From a checkpoint of a small transformer trained on Wikipedia: 12 heads of 64 (4 for keys and values), a variant of Adam for these matrices.
Each number is 128 + 24 x the weight over the matrix's rms, rounded and kept within 0 to 255. Layers, rows and columns count from 0. Numbers have three digits each.

# layer 3 attention output (transposed), 768x768, rms 0.0262, rows 421-433,485-496,548-560, columns 512-639
141143103123131103077112107135102140117124088109135126130122153135184129144165132118090176119158160106083124154140143124103145102160117140100121107122158129185102090147132104127146188110140139144121104124141158108099127105118161124185117137138127111080128109109113110117145171146164145127132119079124113092136104114134121139130127118125128120137166150122148120165152136145132132143124
109138100128137137167125077116114147109140111121140070147115117089136092093064142125119135132110140158142053142070127137157120158150128139124116118146097074160129137156150114083097075158123151145122106121133118111178098131138146186142107079153114127191145127148117089131158171145097120125155112097097095179123109105167099131131112118124174134150097118133126118105123121133097127175136
171160140138128132088125110137118115129174111162114101107107117158122092126155174109121104150081103116127124101096131139155110097130057137169144134117124117095171096118198161083144121140112126106147145139108150154102110156193124140134165107112135126152091112139126156122123146148126118114131192175102073099151154137165138169139123107131132125124163106161136099116129091120126094135139
149155172150145095115064153097176097164130143104096121072139121165121107117152159087134153136153156098170117127131100085081140118092131132191114144192130088175144116124138159126140108119086160148130096172106113126077090128076175142133106127145120120117159132112142118116140077139138105129146130122105113138097186122108102102083106157096098177126117123109144142127107103120138100128106
148120098116131154121114109120079138133138150100153109071104104130160103126109126110120137147146142097148105123082118110100092124164095125150109125143154107153107130158103153073138141126146133095115151089114135142096130168106140153153081108147123085134124127137123106133138126121113107099161138133104122109125140114141106160125098145106104132117127107096158154134111146154126143181119
149153144126133132144104146104161159156111156153123118108130144065118103147141123133148117126156107158130115127102129175164133139106159151197145143159144151094119176173147126134106110157174104111119149169114162121168119162133110114131121161129124116102158133130179146138119135093174122113119101081105140100089141142133117147161130148084110143142163147114167149148087157185140108136159
169138076089108123111072128148082149135110120084151194120096151192175073125111148116151168133105184083135138141122125119088126113129131140123182099137116143156164067114129155142134102102125083111105088161125131109134145120130136148154100091143110141051105125135137094154090109166142172165166128145119128141129115153134133132118141102102139151140119117141158129157079121111134143128144
140140108108097120160097101148136092147107158133131111126143084126166137156123172149101113136196098147151159150122115040101119104122122124168096152123156112132109111110109153126143148116149083128170169113137112169128128120113146109149132098130144118152167143090105114087125135141111093131110130149126146092140132072138108109144131083088070105102134153088111117137128157134113138140138
109100123139149113134126131133115117131095127165128137153113144156132110155110112128113148155112166109147123137132123130149098140131140149119132135112101133141116117150148107142128183171159136136110119130127165120118135094129097146151139140145137137114103107115130117133125115165161159135136150144128090118149133112159119116120121128145139143136131135126136115140114141095139126111123
153149112183122146127092136099176132117086114149127102139108145100090104130102132092109120132116162156176121123124153154120121165136116097091141125160130131134109137110134174113115115093131124125120102161072112163138106172126167150130147106176090145147111110151116185118123126176091159121139113118174130107123113163131132111129140098133118143130166089136137117149122114117116103150133
158157114110128127116100125140130142150151118123115098122137129136124114150138133127119101117130096132143085099139148110151164112111105149145125127095129122129147128121119135121154118075136123144134164163143112150114126148136120087139096132153115126147131129106131123121140150112095113135143168101119153097116127149123116120171141114131132132137195136123094107131128132145133130107108
127118095134122161112134141130117111140096136146132129093093101109087121122143116097126155107119091139145134119151113119098112108142133099169161107188135116151160131124088125136146132086129161138138123127158170152131129132134110141113125152128142097133102129133138141112126127070092134123102164137102129119147145153154169128077126140126139130095146144116156113135134117160141168129207
118146110116130173142129148185129104119131136167162084114189151130122108159093088141158137215095120103083070075135121176152127123107169139121078153121135129088123095120080128103098163122137134102130156108140144136116145112155104110120143166147153124140107135109129127110146124109097133107121159133114116150152142138147111138174113156118158148090192112089099157106143122098165121125141
124107130114121111097172125142196150127119122108114139114107119139125137164129166127117124147115167157143118159155116083185126101102148167128160156117153113125131139144164112118180148146155135158117107122136141098162128086141144094108156148142124111106130121148152129131144143132121138115139123129118129122105155084114151103113105128119140142127136112173102143131096109128174143101119
116103087143143108129098130104097095158167138086138109130110087154123141150160150111119142122136145158091118140119123159155127141094145110127153128170122141134124136125095109163089109111139149149128114084142116106094105122075138149155123103128132124143112164207131096085139119107099109092142160113134127145126150109106117117104083154105101153108159123093109127093134127132145132148115
120143136133121126116111135131129133138117147102132137118109128144137136160126136099119103099122108121114129119165133106120134136070124149103164139087142150122131107154096117132095162131138128169128122126135127128147114093129135122123146117149102123141129129138161103144132120151140133101150150130106123110101112093125118129155147106112140129125115153207114128116113112123139135161137
116136133126157175126138113132116131136091154126123123161119089090168115107123094131115117059148076146105146111153117106103102157158110123142113121138127167112124109146157118133140131147185131138126129124065159153145104158158105168128133130157092113168130128133124116127132152134128101146127133136119121125163073114140160173124136112118115121101088123144177129130127112128114125115170
100122155119119145146113186128122128155134173168149183134113120140134117147125120105100082130145128153093105113158085077150108176137115124123140109175172124130132138145123162135143134121171130154134085143110170123100116155190100127160142161141105107135146178153095151119113148107111140133136160120098107122142110135121143156133165132120106119127147153112145128141139109143151142146125
132143131159146121112178172124135140124146126092152145109117136135138125100121135118166095114129139125159131103157147137157149137159135150150130110080146126133150147116100139132135134134119113114109092144146134058142111105153127103115103119150105166128119150100140155133111133097130096095114114137171154123081118088129159111128134139131145097099101125140118117106137126100111099117131
133107073101103141120101137134166116126119136134162124119106126147134133118118122142157094117152114151155117131124105122113111108091170127129144129117166138119123126110100118176133108101126102141137124132127127109092158157113109114133129166163139099099177151122107109154094131117114109156124126127090182141121147127107116144126147101105112134141187178101099119116102123127183141124144
107129145075152111151153181132130141115133123211119173157122135133100100150138141114111105124132111123146124121130136092158117156171106130120106149117126118132121091120134152135131106105134103125135110153129150156115105150148110142162149146120133155187140097121129142126117145126133178155144125110114115098156113130125132131112178147145116128113150147106131127160106124150103123133137
116112136120158119148094109143132149116103121166093145136101147142133118158144091122106122106101125133126145145141102093133083137129124125095097128164105115120137118151181121179157165144109128159135144122125164156171137128137103138120174146141175109095149112135113132129122121157108169131142139133100088120167134157149145122122139134123120124124102133141125115137142113137143145115145
109165067110146173133131126123109170136119135076120146121162115134114102123113126096129088127128183126140139126152130203127139148148111083127144135189149131095112126105142122128101142108157114117156109170136118137092109102120091152105137114148099131113140131169122097124150135142145205132130119165109166121144133106125117125157155103113092122138126170133139127129116109141145184125122
107127144130112122117165125122124152135126115103125125110143117121104116126102153108124113136120129135160082119133140096154153103114116146121152148072135130125112142131116089060134125115147140122109086161143123106134108124135138088129097128134058147163097119127157116114148117138139123122153127113139153132080131073141129118118143119135136125125135116163102109123096114138158161120111
159123110138078145123156130140125142139121132122160115131109102112141128099114151133148152109133138113105159107117145153098153139147130117112138120134139134138150103133122150132130122128118113103136110145133138158119133123129174146159146147115100109193150130136119085147112143094132146122107109106096097163125116147125127130107131119110147137140150138094130113131119129128132165116116
116130145126163067130107139136124127132111122154131148147100113133101127159140110141150140133071145107104132138114151146137132155190118103100154107120093094111100114116114092139117124164158153101049092108140146141157154118127120133088142145143141121132122148091109143124154117139153109156116143181149099119099102131151175136123122175144164140167097129156160108137164146117097117173122
144131137180123155110137115144096124125130130100124128152123115122140145137121146143086098128133109132142129122117104103125144125123138144124133125088127130112113080147116153166120127142127126092106111114130125155103130129154126171142129127134101130158139102115138104162155118136099121159155093136112137144132090130125118148154116145129160110123139125146118118128132115144122134095118
155145112103128088097168132139106145121102138130161078120159119117111111092182102152130119153083131117130109162140087116138152138127090158115120184142143139126142137121105150135155147115144148129109125102163137152141120154084134101120059172139127142120119156120123146163150139134156093154118184113137158099118102104136166097116121118114113142136099062135102141136131127141132154084135
097148117159107140124133132145106173110153111114142090139165154162114130118116132185133177097150119140146152149101169162115105109081179153134101110151096128144147110150121153166089113120136119134137118163117128162139106109110142114145145101121139098102185108064118126150140107135142133164126135100068139162122124133130118124097143070122136095128123105100139133177131152120140075110127
108176133120140114124127165108150092115122134132150110088148115118153127151125105135105143144131112103127125117108130129159091161123116121113130117144130147088105103097154102105139133107151110129106107101158121134131111110089123150153102171188137101102095139153144125124105171108118134108130156147146117096094074109173128105165120173101175151109120123146124115147138131115106106131077
084125130117067137136079145100126130115120119134126139145169160108094119126101122150142137134116137146161124132085115123137131113135177175075112132115149158126151111127098164082084130158162141103102124126116132147105104094132146145122081127138107118153177116081088114140166082160115095155151123149109113115125133142160163079072137108103142155165080088149112107137119145125129094108149
123150099127172171128133126133094166124101153100102146160079092106154120131133131166124162108157085129147056096118073104112119111099160174127142124105142112095146094131144118071134145117105146160098120123147134153121119066143126151156070099138084133114131093126108130120140123165115106166144139140093171083117128145190165084130153102125147157132093127131123120114117172145136074100110
079138116135094108119156094121118148101135128150150102100142142103155120121102109163113162155119167108167148157119128111142122176141126108124126120167113120120126115123154162171129135086112148107086126139173080170118128124143123124086157135118126102054107103133147080158121140153140151143150132102141088138159136123114164117094126126125143134125120097169118131094128125105114102107109
170099152131189112150108136114163108151150132121142164157127144127125134131122131090149109116125116116096139119129126133106119169154140133109136080101157097137114167140120127124102170156189122133131114132124138115126111120128129161120165140094193161167152156127118120135140136144141160104155151082115138109087135150108117129130112177157126124149144124163116134117112111149121112150164
129116159117106115140144119111143082169152123120147120139105120111102100161168139113127096104103132147106121128141159140141127118139168142122122150124147125154122140167166148118135166137120144120112100103108139171126119106122124132159156173096142119121144104115160156142134126079092126162147137136139121116127122135133108119124124158096129077133152132138114133141151137098096164133140
104151085100158079105133146115146090133122119150112133107156121103127135113147118133132121147140076132129122119083141097159121098073128125150093131160099149086129123145124128188148132120136128084123147124152143134119119094082089145135101095099139112099127168070152139110170118102107130144150151113153161069108123133122140142155123142101161111128104109103121145116147137148129138146132
100132096142140167117158135135115185120122146108133097119133118114139144134106114118113133137151118120185122132131102075126143085087116145132168124089095114130130095138094119130156090135104117164138133161140150143139111101118111114131103084118090154166137122111137062104121128142095093142129109102053176141126087114141135139128147103144100144093143101090113112118085131143176116094108
106149182137128116128104151139072101100115120149121127162155151164132114122159164122141118123128171103126159117118160124130131132162144099141130150117117108098085133111139111128113123085148141125113140127068166105096105113141102114146138117132129079080124151115134138125134137136168132139131103164135096139062142113108093089148131092111125119136129127130180131121124132120114114155170
# layer 3 attention value, 256x768, rms 0.0258, rows 165-177, columns 512-639
137153160106118118147125146125108149148123153141157139116102145108125145078151114064160122150109153107117139137126148112095069140165117148113120115120155140122097151121106136126104112169109123126179141147146139141146140157131080146114155116068119115125121142133143135119126127141132085106131147122149142138126112131114136152083128142154101118123098100137147127109123134097121111144130
105124140122138118127142112148151119141126146108129152116139109122127128160087142122127157124134134163134104097134162171137147109122112124144147121122111112130118077103156111149161100129138121134107148145104132130143104100154148131159174093119125115119122112098136150166107162127136159129094108155136161095116146138160118164121119131121159079130127146114121090119147112121171128159151
154133121110138111100150120112169136135144118116122143124124116122093133120142112057123104137159128107113121143180062126146180103125121066098106139113120168101076092128150122137124093171157140125098108075121107127094138146148136138131128108150159135120114117099128132121134114135128122127107106114180124117150186126129121131122131166117070180128111137122110069106124129123132151102107
149134102102103116143156151092122154119146156118139136163154124123155118108151111157131104136125158159124138095190102126110160137174155103154122158117138106123111149184127161126120123136137136092165197125116152111115134128147118145119143134088131093111130144122098117177118123122114151146109132173160118121161138138103101141129118123124115134104127106127150126095114137162132127102132
122129102135149128117155130131108082128138140160110131157090107102161126078128121137125149093127127124106137105148153160124154109130153086147134170133134146107101115129163091125120145125124091141136142091142149138164114116121093087164150144120119116118161105139154133184152153135136154108101135100145098124132145105128119130118148123133095080112126148135147110122138140098142144119096
148155112135097109106126115110131064149109106118166129109171155125105117143089088139124126094146143146141174172128120110134140123128120112118112125131143181179154116111152149103141098166107133100133115105132131142175110146150147104140127158078122125119104144149104127154140116143153122133137121147116084166122109139100107168109134154153118111129126133135114145154145127085170146120104
127133107165153111129101153129146113108126103129108133124144114122103119090131147133109137118148093113088093126113140138151091118126120109090147130131124129114123154158127140092100150142143105133128141128099132065165143167127127182153097115157140145115143125128109125120177118137133113104121126146139122136126110110116114164123110103143147119124128162106129122168117151138106120152142
127135131142104143166100092116112093118101124132089123135127138140125142100132125128126087113113167135140156143116205199099127154138145112092123124118151152104111096123143150141150139094103154148104144107147127146148121154109115128092101118125112123127119110120112126122159085128111094138135104107126097099138112134142116133169129115069148188165112108157111108104122137106098121103128
134129121121153122140143095131125143145097123124126133146131109118161129106140090103142163155158111082109100110138096127112111143154123150112128091131134140105112152132105133138115084129141144123129156108148089078114128159132098117109095113101112133139110111163113128126140117139151137143093112069139131156117121138139121112140121121105185159137121095133133108116136119158137127155119
161129115169140118110116115113101167123147183129099162119140147133122132130082161117107149093172124131136141108135096074126162118122141159173126162122167042155157132139189147123152148158141129148116147141111129116135131106128135100117100152120119132136128119114173139141097155142120105132127124159081081191133118137151121110133113141128176110103121136093155089122100088091130122116121
162110131148123142112119134147123107133170130132116178119146128124147118164140139157143144127105159128097134136121132131102128121155126118096091176125150150123107133138180131114128165159145099094144123097121150107108145135118156155126154147138153113140114111144124164135122135115151132135127156184191127144108145111132133144137120129113133141118124148140108130136128085118093140142159
139131120114113123130121131138139135140185141101076145108136135137137126135149135076137162089131158148091094127160081126154149132096105147138113086129098146133133130112148144065173125144115110133194111132126120152155157136140173118071109143126152140117128103120143140150147123123120143137130170122128128144153134126167150107133133141150120123131102148097118125140128158108146133096111
140123155117163115107135138161156141114126155154133121117121120150108169154136156080084125071132107118146119131125106116164145134127132091106063128136138136120124110081127155150113123115122088094155159108114090045128116110100129129152129132158146076137096174137151144108133138115133162121107144116154144148083144144130103106120135123107133133134106126170108152144127138143154093151089